{
  "norm_eps": 1e-05,
  "tie_word_embeddings": true,
  "optimizer": "muon_variant",
  "final_lr_fraction": 0.0,
  "max_seq_len": 1024
}
Each number is 128 + 32 x the weight over its row's rms, rounded and kept within 0 to 255. Layers, rows and columns count from 0. Numbers have three digits each. The size before them is the row's rms in percent of the matrix's.

# q: layer 8 attention query, 128x128, rms 0.0776, rows 116-127, columns 32-63
# k: layer 8 attention key, 128x128, rms 0.0751, rows 116-127, columns 32-63
# v: layer 8 attention value, 128x128, rms 0.08, rows 64-88, columns 32-63
# o: layer 8 attention output (transposed), 128x128, rms 0.25, rows 64-87, columns 32-63
q116 131:101157107122137136188126138182191107168147134114069139102123200124129141115130160162105101127159
k116 153:136122109119134134158068119137122078105135092142040139114150116132112127077118162139125121148203
q117 165:140142140110149116166126128163164125099150111152208127138122124116108159144079114132036104181100
k117 144:117135185159150128104169135111155138134110089086184161144105128102108141090130182162121131123052
q118 163:152114154165129133116109149174168052195140148165150120053136093090143077119145115102103129087111
k118 156:145065179164110109110102130125101102135135167162112114124107127148129144117089192114048219111165
q119 167:165158151110121118124074211115090119165108183057136129148100133086151185157114131113117117103091
k119 162:148084132153144129074119131154178127164120147095142143165137134115151169117106091090169153125072
q120 159:088147182136123117153136130118128176118067096127116092089073097150153162179105090090161117061138
k120 163:152135151119135111129169138122102165144153118115104098107160125113113124157180112133119107124175
q121 176:172098108158113131067155132113156193119191118142151126118152093151142178097191097157142153135130
k121 166:135066153137173120111160123136083154165165113125092119157145181164157118146085143132152161069107
q122 170:127137143155174141116109134106102197120119140160100136165166148118082137091106095117108158094156
k122 161:097129203129196118175071123128101145158152100164075126142118144123123114109196089106120146101101
q123 172:131166124116127136133113076111126081104054078113139134107132129106091094118118111119119123039136
k123 160:118110168114162134140098098117181133096142031110127149150128172068097110194056072158130136138137
q124 167:084156094111160178182143134122133156107063164130128135151100157136153102096113096131105137131122
k124 159:086104129126159149107108080122158104099104085122106136154122144126183114113096106155114149107109
q125 177:161127145107088193099138131073092167104053115137094166139103134137162139087155129109183171118128
k125 167:167105155191072164174130084134110110084165148150127129115124187154111081157135119121168140098125
q126 172:068101112149089086089146120141094135184148094142167208148137104141123173154147105140172139135159
k126 173:089135129116065144152185088095154141140147063156141119102056109151129146135203099153124108146119
q127 161:133120112116135156080104121199099148193082090113115118163131125092119166160154145096134155075162
k127 160:100075075064110119082124122112112141140127126153123132156151153110139130138159135147126184106141
v64 104:188141150091171034133171187108099045084101085147125097146126114116124131103115126075174168096144
o64 107:160167143090172062085132163139064053084112115125123108122130146117156128102134131097158159113116
v65 106:135176127138102104149122074088113105102117144119188089163113108141133151112056099102164177162137
o65 106:144146136148069127132130124122114108126119115084188096218097127159115155149061134120155117162110
v66 107:096111116078129103139067166113140145102104140050112057152148158116136134120167170096103124125142
o66 108:125162137065170147123097113139137156114127112076143075116144095124141159063160141068134148143143
v67 108:109095096115224117136114134135174096144157128122152094066139178132118085138182098052139098193123
o67 109:110095135107166075165103133143154080167136147133132085107120147183160119098178106033143141168143
v68 103:143144114132108115134146132168097076126131117114146255151106135080149160156156119132133135138137
o68 102:103110114137115107116128102115101121132148175130120253185071131080160133165129122114118183083138
v69 106:097122163113145076076142156206057179108100116115146104123128126198070147126120169155122100149075
o69 114:133136158086134100074150097172079167114110109103164086167159127139059125137147127155155148139079
v70 110:144116157132109138116131155094138089150189112133173101164077143089101126172143096192143169145127
o70 107:132146155147127129119098145092130088135165092134162160142107167114094129135149126160160157162101
v71 109:139131103169140137114100100111155129106136134172155128116177161123135129105148174179096116181113
o71 110:100117106197119182136124080096173130063115130129154127125228143130134127117091145138142130149112
v72 098:102119105095110126098139131147139133138162112123104147117170104089102172130147136099105168227114
o72 097:153147090094122157118142120145127152165158110115167170153131102103110151128143094114097144218115
v73 101:162116140190157098097118121143185068139115132094138090137096145135152061115109099129127105163141
o73 098:178191161160110049115140119151194127130143177119179104161170136145114071137117121114090111155153
v74 109:114110114099145111109135104151109062127135174172126117149139091043120125120157134126115097136121
o74 113:140094114116097131090113098141113072134130148135116142149109110081196114117131124137136097129129
v75 112:183087113104153077145148132210137156124199094161136132126131119059173158111140150101104114089176
o75 114:114090198091159108122152106150141174185172114132114122156133151090135164112105156059110213124171
v76 104:054155116130139136113154076167144154116176140177202139130131087121104151110102140154169154144129
o76 107:046135113133122119126122061130129168070158099140159101150130071106138128123133106150165089141163
v77 105:161098150162145158140156144148115135090121195162129141106111148127109129183135111154150158144082
o77 110:153099166147150143160169141108096161130130172137088112091095147114118111186120122134143153132076
v78 103:173096139109101135131073108137047181135083130110140133099153122141137145176121106079166149090123
o78 104:114120130111088104186125134127060127105125110132147135115177121163094134137105089116181091088126
v79 110:160135118098147114126124150104098153177050109176120111085114119115155158089158101166137167120129
o79 116:139127106066143110149148103119112132159072151163146130107093150124176122096103118163155143121118
v80 105:122152095070089187148168135137093142127159179112152111192088160072146085043143146139110158106152
o80 106:130153127134143190177147122183098122116158097110127150169085132116120104039126149093143146168186
v81 104:106179116171126098089116204025100121140133124143130101151112091094127156107144141137081155122130
o81 104:112186151178140139075106149008121158180111090115112080143076075082124156119116127155075141127134
v82 106:155125139115139057059099080087126133135094144133129122143191160072108157111120120134135182173153
o82 110:141087128126147101106113095049125140128075163149136117198139159088118145115140152127103118192156
v83 104:139130124121132111106153163105147096093124116130187196111124129148148143088105126130058105148120
o83 100:153121158162097144127204179114168160115113100143195197122117115171111156141106205097065150117162
v84 104:100106088127155139111149082164139141104061084148126086159142160170111104147152109126150097116158
o84 111:078178064132133123145155082137099101120124097082120100114143189136112117157131152118164062088163
v85 110:127089122120134112096067099122127255102107175161127144136047091130177075135117113180169075135189
o85 114:130113131142134095077095079145072210108063172158137140143091130167147107158125141159160064107194
v86 109:167137115148158195104141172147158072158103140123105183119123089114075127138094140126154130109143
o86 109:152202125145123146111116187089142076151099138123087190107110117129084081149125166119159150102124
v87 107:186073114075111174107152174144165141167093128153135071159119141104125140130151136135133110141153
o87 107:199123130096108163194227121191166156157088133164113074163125161117126130126117158131130111142160
v88 101:138084154106122136104097171158125117103140070163120104126154145143118135133101194108174187206134